Weights of a small transformer language model.
Architecture: RMSNorm before each block, rotary positions, no biases in attention or MLP, embeddings untied during training, attention and MLP in parallel, exclusive self-attention, value embeddings, hashed n-gram embeddings, a smear gate, an embedding shortcut, skips across layers.
Training: a variant of Adam for these matrices, 157M tokens.
Each number is 50 + 12 x the weight over its row's rms, rounded and kept within 0 to 99. Layers, rows and columns count from 0. The size before them is the row's rms in percent of the matrix's.

# layer 12 MLP up, 640x128, rms 0.19, rows 528-639, columns 0-31
086:57 51 59 41 52 44 46 60 57 65 55 56 59 59 53 42 69 48 71 62 64 43 41 70 45 61 44 40 47 53 48 35
100:41 43 49 49 53 37 57 55 37 64 41 58 47 56 59 61 57 65 46 44 55 46 57 42 56 54 48 42 40 38 39 48
093:55 71 51 49 50 47 25 48 46 62 52 47 66 47 79 43 61 28 64 41 42 38 45 67 43 55 59 58 56 60 34 38
100:44 68 39 78 59 55 61 54 30 60 65 56 33 55 50 56 61 42 54 52 53 71 44 55 40 71 49 42 53 58 27 69
105:43 40 22 54 60 60 56 50 51 50 58 60 70 49 60 59 48 44 32 50 49 60 45 49 51 38 55 65 83 39 57 39
103:30 39 51 58 54 57 63 60 56 48 46 62 39 41 53 39 41 52 37 46 61 59 82 42 47 50 29 38 38 30 40 36
099:55 75 52 45 56 60 60 61 45 48 52 54 65 57 49 74 56 47 37 43 49 50 56 59 51 56 48 57 12 51 54 31
107:27 65 60 73 61 43 54 68 25 43 54 52 56 69 53 37 55 36 35 53 59 70 58 28 65 64 57 45 50 58 60 55
096:43 43 32 52 55 45 49 56 51 50 48 50 34 35 64 67 61 51 50 64 49 67 61 73 27 57 54 40 50 61 61 75
095:60 56 69 33 56 48 72 79 56 53 69 80 42 65 57 53 42 75 55 47 55 47 51 49 46 36 45 53 54 55 67 41
101:57 57 51 54 54 30 57 54 64 53 51 58 61 38 49 67 36 62 27 69 60 52 68 48 44 69 38 58 42 74 64 44
097:42 42 37 56 57 52 63 47 56 59 54 63 28 47 48 47 47 43 50 50 35 71 33 46 42 33 55 38 45 46 36 53
103:46 41 48 50 55 46 60 42 40 61 61 56 47 46 50 56 45 44 36 37 63 44 44 61 49 75 38 58 42 37 40 44
107:43 44 44 63 55 40 72 56 57 71 41 52 45 52 55 64 40 52 47 58 50 50 62 31 71 46 41 40 47 45 42 45
099:58 65 59 51 62 24 57 68 29 49 52 47 47 44 57 55 41 52 51 46 60 56 25 39 55 68 46 44 55 61 41 46
089:52 66 52 52 48 43 66 46 67 73 40 46 52 43 49 46 53 63 75 28 33 47 45 54 43 33 30 41 44 39 47 38
102:32 54 29 54 50 54 71 49 51 62 69 59 54 36 72 61 55 27 52 38 47 49 54 62 63 69 53 72 38 60 59 67
107:28 27 48 59 61 40 72 52 48 42 27 48 46 76 58 59 75 49 43 53 48 44 62 53 50 40 58 50 84 28 42 52
111:36 78 56 59 54 47 58 69 57 50 59 52 53 61 62 51 57 39 53 60 66 77 53 34 48 52 56 30 51 65 54 51
088:51 79 36 49 50 48 48 36 45 51 39 63 42 57 56 49 38 54 50 24 74 66 55 52 54 54 57 38 59 43 46 48
094:30 65 49 61 61 48 66 52 34 55 51 51 52 37 48 51 39 30 51 45 49 55 64 78 51 43 54 42 43 55 29 43
100:61 49 59 44 64 33 58 59 60 59 53 64 66 55 64 60 54 52 18 67 53 45 64 28 28 45 49 64 36 53 44 46
103:49 53 17 59 52 71 63 46 45 61 45 54 60 37 31 45 47 58 48 40 41 27 40 47 53 63 56 46 69 49 54 37
095:47 64 57 44 58 28 66 51 57 47 56 56 49 67 55 57 56 41 60 46 40 66 48 82 28 42 38 70 34 47 52 53
097:40 65 31 51 46 61 68 63 35 63 42 45 59 32 51 57 46 46 59 23 62 65 55 53 61 69 18 43 39 51 61 59
103:37 45 65 53 51 52 44 60 29 59 24 66 40 52 54 59 49 54 50 44 50 63 35 52 58 59 41 45 40 46 66 47
118:46 51 49 61 56 40 56 79 52 93 58 56 46 34 46 64 73 42 54 74 43 59 52 43 26 51 39 61 33 53 40 44
093:34 38 64 55 55 46 63 47 45 50 33 44 51 50 58 66 60 63 64 33 55 51 68 57 65 50 44 50 30 44 46 49
107:42 48 51 43 67 50 50 59 56 57 47 52 56 56 44 54 48 42 19 48 54 51 48 37 56 59 40 62 68 43 48 38
100:43 72 28 54 59 43 39 65 49 54 38 64 43 55 62 47 33 42 40 40 42 39 40 57 74 54 54 55 24 52 41 40
101:39 46 51 49 57 46 50 66 55 53 53 73 33 55 60 48 50 26 55 39 67 39 38 56 60 41 51 28 46 74 55 36
100:41 52 45 54 57 49 56 50 67 50 44 59 48 48 41 70 67 49 51 51 62 52 26 70 77 58 38 79 43 63 63 43
103:41 48 35 48 53 47 57 66 31 62 40 62 43 44 46 42 71 63 53 63 50 49 48 55 56 61 47 61 51 63 60 54
103:54 56 41 81 60 47 37 51 52 54 35 67 41 33 62 52 56 33 42 48 40 63 68 57 53 40 47 50 18 46 44 76
098:33 41 55 50 52 43 63 41 35 45 43 58 52 36 52 48 44 42 26 45 63 77 77 73 51 62 51 59 37 43 58 60
101:52 57 75 50 51 43 71 46 45 56 43 48 41 46 54 66 53 41 30 56 49 48 48 30 71 55 58 59 44 56 63 62
098:32 35 54 62 58 36 61 62 48 58 43 64 64 49 59 47 58 41 53 55 47 51 53 67 45 37 29 46 55 74 49 58
101:39 60 57 44 55 41 38 43 52 52 39 47 52 79 59 54 60 62 43 72 67 73 43 64 70 52 33 34 38 69 52 55
097:37 63 69 54 55 43 67 54 64 58 30 45 42 43 86 35 54 46 49 55 37 33 32 47 60 41 48 50 43 50 52 45
095:51 52 52 31 49 47 58 44 52 60 39 46 51 25 58 63 51 47 49 56 53 38 60 29 46 59 53 45 53 53 43 51
110:33 40 49 42 59 43 65 64 30 53 45 63 54 52 60 52 74 52 56 74 66 51 66 53 43 69 33 59 23 52 49 41
100:51 62 51 36 53 14 62 79 44 64 59 51 33 82 59 57 50 57 35 62 60 42 48 31 39 50 50 50 53 76 58 64
102:15 42 37 66 52 45 46 55 41 72 51 55 54 64 53 61 48 40 51 61 59 65 64 50 61 67 54 55 57 52 53 44
100:43 63 53 66 64 60 50 52 53 62 53 62 57 57 67 47 54 48 79 66 40 65 25 60 42 41 54 50 51 57 49 47
085:29 69 46 36 42 47 33 47 62 57 31 57 46 62 45 55 60 35 58 34 60 39 55 35 65 75 31 37 37 67 64 55
092:55 79 53 48 52 46 48 56 44 45 37 58 40 40 53 51 59 59 50 49 31 55 45 46 47 65 42 44 32 58 58 71
089:45 71 36 50 52 47 57 46 54 48 48 49 65 68 68 52 39 44 44 59 20 61 48 36 58 56 55 45 49 64 46 70
099:60 61 61 49 54 43 55 56 55 55 51 65 62 63 58 41 65 47 44 75 65 49 73 70 75 44 54 53 49 52 56 53
099:47 85 48 42 60 46 49 51 48 51 42 44 44 73 55 34 32 39 52 51 44 32 62 22 35 57 34 30 55 31 47 45
102:59 47 35 38 60 53 51 57 37 71 57 46 27 44 60 55 51 54 43 65 54 53 65 29 56 70 37 43 68 65 60 60
104:39 54 61 52 53 52 80 69 50 56 44 51 57 36 56 83 66 66 39 44 71 39 51 41 53 50 44 22 43 66 47 30
098:20 47 28 50 55 54 53 55 54 45 63 57 43 53 49 49 47 56 37 33 55 53 66 37 40 39 36 50 48 51 45 44
101:40 56 46 42 54 62 70 46 53 56 41 54 47 50 62 52 69 68 47 54 45 52 71 30 47 29 57 36 53 37 44 72
098:56 52 66 46 54 64 43 48 70 42 49 63 39 58 52 63 67 54 48 54 68 31 32 44 75 51 46 56 22 52 53 49
098:36 60 43 45 49 67 49 64 51 61 40 59 48 57 52 56 84 56 84 33 59 53 40 38 26 42 40 31 35 45 51 66
100:39 71 57 57 64 70 51 45 53 61 70 47 58 74 64 48 53 48 47 46 39 67 46 50 47 27 30 56 42 69 48 54
106:49 35 46 44 54 37 43 68 37 67 54 61 23 71 59 53 68 37 39 74 46 37 39 50 44 64 33 49 52 56 46 44
101:40 36 71 51 49 50 70 34 54 53 62 44 37 39 56 47 62 59 61 50 49 29 53 44 51 50 48 41 54 61 62 66
096:28 48 40 50 53 34 57 60 41 52 43 51 63 60 52 73 57 57 43 83 43 49 49 29 53 51 46 44 61 47 53 47
097:55 75 49 32 56 38 49 63 38 58 49 50 51 52 69 60 57 53 60 66 50 38 40 29 24 57 28 61 47 63 48 64
096:54 52 36 56 58 41 46 45 58 80 61 67 40 62 36 60 64 39 84 59 61 67 79 41 65 61 44 35 60 39 33 68
102:44 52 48 48 66 50 49 69 73 45 47 59 54 38 44 64 62 41 53 52 39 31 77 44 59 60 62 47 57 63 48 49
104:45 41 54 49 56 49 66 47 49 60 45 47 47 41 57 53 40 45 34 43 42 90 57 52 54 45 44 66 51 36 49 54
104:29 55 60 55 57 42 48 31 60 59 54 49 33 62 52 59 51 43 50 42 34 57 51 39 50 54 41 60 68 49 52 59
095:63 67 41 52 54 44 50 45 36 48 66 66 43 42 43 53 54 55 64 63 33 42 69 35 47 66 35 73 63 50 35 35
098:44 36 57 36 63 41 34 50 57 63 54 56 49 52 70 44 57 40 35 43 58 59 77 56 54 49 34 50 43 46 61 55
104:32 46 45 60 61 39 50 50 47 60 34 61 55 44 40 62 48 48 53 52 53 48 55 48 61 39 38 55 69 66 49 74
099:53 58 59 51 73 55 70 41 49 56 44 46 32 66 68 72 49 51 68 55 40 41 39 65 64 44 32 55 51 52 45 40
099:45 57 53 43 60 01 62 59 49 27 47 52 46 54 57 84 49 50 56 56 41 46 44 33 35 43 60 46 78 36 70 51
101:18 62 64 43 51 43 51 52 59 63 36 63 45 49 48 54 62 54 56 25 59 55 53 49 86 48 38 39 70 70 49 49
116:42 43 47 28 58 52 76 72 50 61 57 53 48 82 48 61 50 47 45 55 55 47 48 43 72 53 34 39 44 50 29 63
106:50 42 53 49 56 19 50 54 51 47 51 63 47 57 58 64 55 69 43 31 56 50 29 50 43 60 61 46 51 51 63 46
099:44 43 45 53 63 06 47 42 36 45 36 53 32 45 46 44 38 52 40 32 41 50 57 47 56 43 59 62 40 86 52 55
092:35 52 51 49 50 51 49 52 35 59 49 49 60 31 59 56 44 63 58 49 78 46 42 63 28 46 50 52 51 40 48 47
105:53 29 59 60 58 50 52 64 50 59 38 48 65 56 42 55 65 38 39 53 65 35 67 21 56 50 31 45 27 38 58 62
091:34 62 39 68 51 26 55 49 44 41 42 50 55 41 67 57 63 51 42 56 57 41 47 28 60 40 41 47 24 42 46 71
096:54 44 32 61 56 30 47 60 37 41 44 64 48 61 42 35 37 50 65 49 34 54 40 46 36 58 33 61 60 55 51 55
105:54 75 62 52 57 55 45 64 53 57 67 54 59 44 48 55 63 43 60 46 49 64 60 51 64 64 62 62 45 58 39 52
101:34 36 45 63 61 64 68 39 41 48 37 52 28 52 50 51 56 36 46 40 51 50 53 57 36 59 52 55 40 34 53 62
099:69 60 45 47 60 56 55 54 48 58 30 49 54 72 74 50 56 71 38 57 59 76 48 64 34 45 52 66 40 57 47 56
097:50 53 38 43 48 45 40 52 36 46 36 68 27 53 67 67 40 54 56 46 39 41 52 27 34 49 46 46 62 60 57 70
096:64 78 53 59 55 35 60 37 47 47 49 54 55 62 54 47 53 40 58 43 60 41 41 43 49 56 48 50 65 61 54 62
094:63 51 33 43 59 44 74 53 37 62 47 47 31 61 51 53 56 56 62 59 37 39 54 53 58 71 54 34 58 47 44 65
103:46 60 42 59 58 66 35 40 48 65 56 45 36 37 83 53 36 55 70 58 56 59 44 52 38 48 55 48 51 60 63 44
104:40 61 37 55 63 28 49 48 59 56 62 39 25 36 59 48 61 44 52 72 66 57 49 72 49 77 24 55 59 30 45 39
101:52 20 48 42 53 64 54 45 60 76 71 72 46 70 59 56 51 49 53 48 71 45 66 49 58 54 51 44 43 46 35 37
098:67 46 37 30 61 27 50 60 68 59 38 58 69 45 60 50 31 32 50 28 71 51 52 75 85 45 39 53 70 46 55 67
102:52 60 64 53 62 45 34 62 56 68 53 64 51 73 56 50 45 29 55 79 50 45 53 58 56 49 59 59 35 73 40 48
102:41 52 57 62 49 43 54 49 58 56 35 56 57 38 59 43 51 45 49 36 55 64 83 54 38 51 50 54 60 47 36 61
103:47 38 48 37 51 40 80 56 67 53 46 57 56 54 57 40 45 42 42 44 59 53 53 20 44 53 45 45 51 60 41 48
112:40 56 50 40 62 31 46 51 54 58 49 66 44 40 63 43 59 53 53 50 28 55 54 58 68 68 50 54 38 33 43 45
098:52 53 22 56 57 27 43 40 31 44 53 51 35 48 61 62 59 55 51 42 56 54 47 21 57 45 38 28 54 64 45 49
103:45 40 55 47 52 22 47 57 49 63 60 48 50 52 33 39 83 56 58 41 45 52 63 33 61 65 45 49 66 58 62 60
092:44 62 47 30 58 72 56 56 41 49 58 58 55 61 55 54 65 23 57 43 50 53 56 52 58 36 47 51 36 38 36 64
097:54 62 41 55 45 38 56 36 39 63 51 59 34 66 36 56 49 36 46 38 55 57 49 76 77 60 37 35 33 36 42 61
100:47 75 56 39 54 47 59 43 28 55 64 44 41 40 41 57 51 54 69 46 39 63 60 66 62 63 53 73 60 40 44 57
113:17 59 37 72 65 58 32 49 56 59 29 63 57 66 57 75 66 38 47 56 23 55 52 43 42 79 47 65 61 52 46 30
094:41 64 52 50 46 50 35 47 31 51 41 65 56 25 70 64 56 35 48 57 48 67 39 59 29 74 64 41 77 54 54 43
100:47 91 57 60 60 35 46 49 39 50 34 51 33 55 44 47 48 42 54 51 54 43 39 47 71 51 34 58 80 52 29 67
089:52 89 58 37 48 63 57 44 61 49 52 67 48 64 52 44 47 59 58 43 56 50 38 32 64 48 33 27 42 66 69 51
096:51 55 58 55 56 27 45 44 69 41 53 54 40 69 69 41 41 27 70 43 74 63 51 48 57 71 42 46 48 54 60 39
102:52 61 54 47 51 40 72 63 54 62 36 59 50 58 54 32 39 29 56 57 65 49 44 54 77 37 44 42 50 36 75 36
103:33 60 47 42 59 45 45 60 38 60 54 52 49 41 61 64 63 56 46 49 32 65 21 57 39 44 32 45 67 59 81 33
093:55 35 48 34 51 41 72 50 44 73 46 53 49 76 61 61 56 49 58 33 42 48 54 49 46 50 40 55 33 31 66 38
094:28 62 39 52 48 64 62 56 38 57 29 58 51 42 70 46 67 43 52 34 34 53 61 32 40 71 62 13 35 55 56 58
105:47 64 51 71 58 56 65 60 45 67 37 64 65 55 50 49 49 39 36 31 44 62 46 55 56 57 65 70 58 49 54 46
092:33 62 37 96 56 63 65 50 54 73 60 48 36 68 55 76 64 55 60 79 47 57 68 29 56 44 62 38 57 50 44 63
103:47 75 44 68 59 45 64 45 53 40 35 45 34 23 46 57 40 60 47 39 43 62 47 40 44 49 53 62 58 14 63 33
100:63 49 36 55 58 38 57 60 52 55 51 58 43 34 49 72 56 54 64 48 47 54 51 38 53 59 51 55 77 42 67 61
096:26 59 64 58 65 54 54 53 53 71 44 45 50 58 71 41 63 29 50 75 27 57 45 65 59 48 48 54 48 52 41 50
101:57 71 59 59 56 45 46 62 45 74 57 64 42 51 55 62 81 50 54 40 51 57 45 63 42 66 51 45 55 25 59 56
092:39 84 34 65 55 60 52 48 53 69 66 53 58 24 49 62 71 52 56 44 42 58 69 64 53 64 55 47 43 43 42 59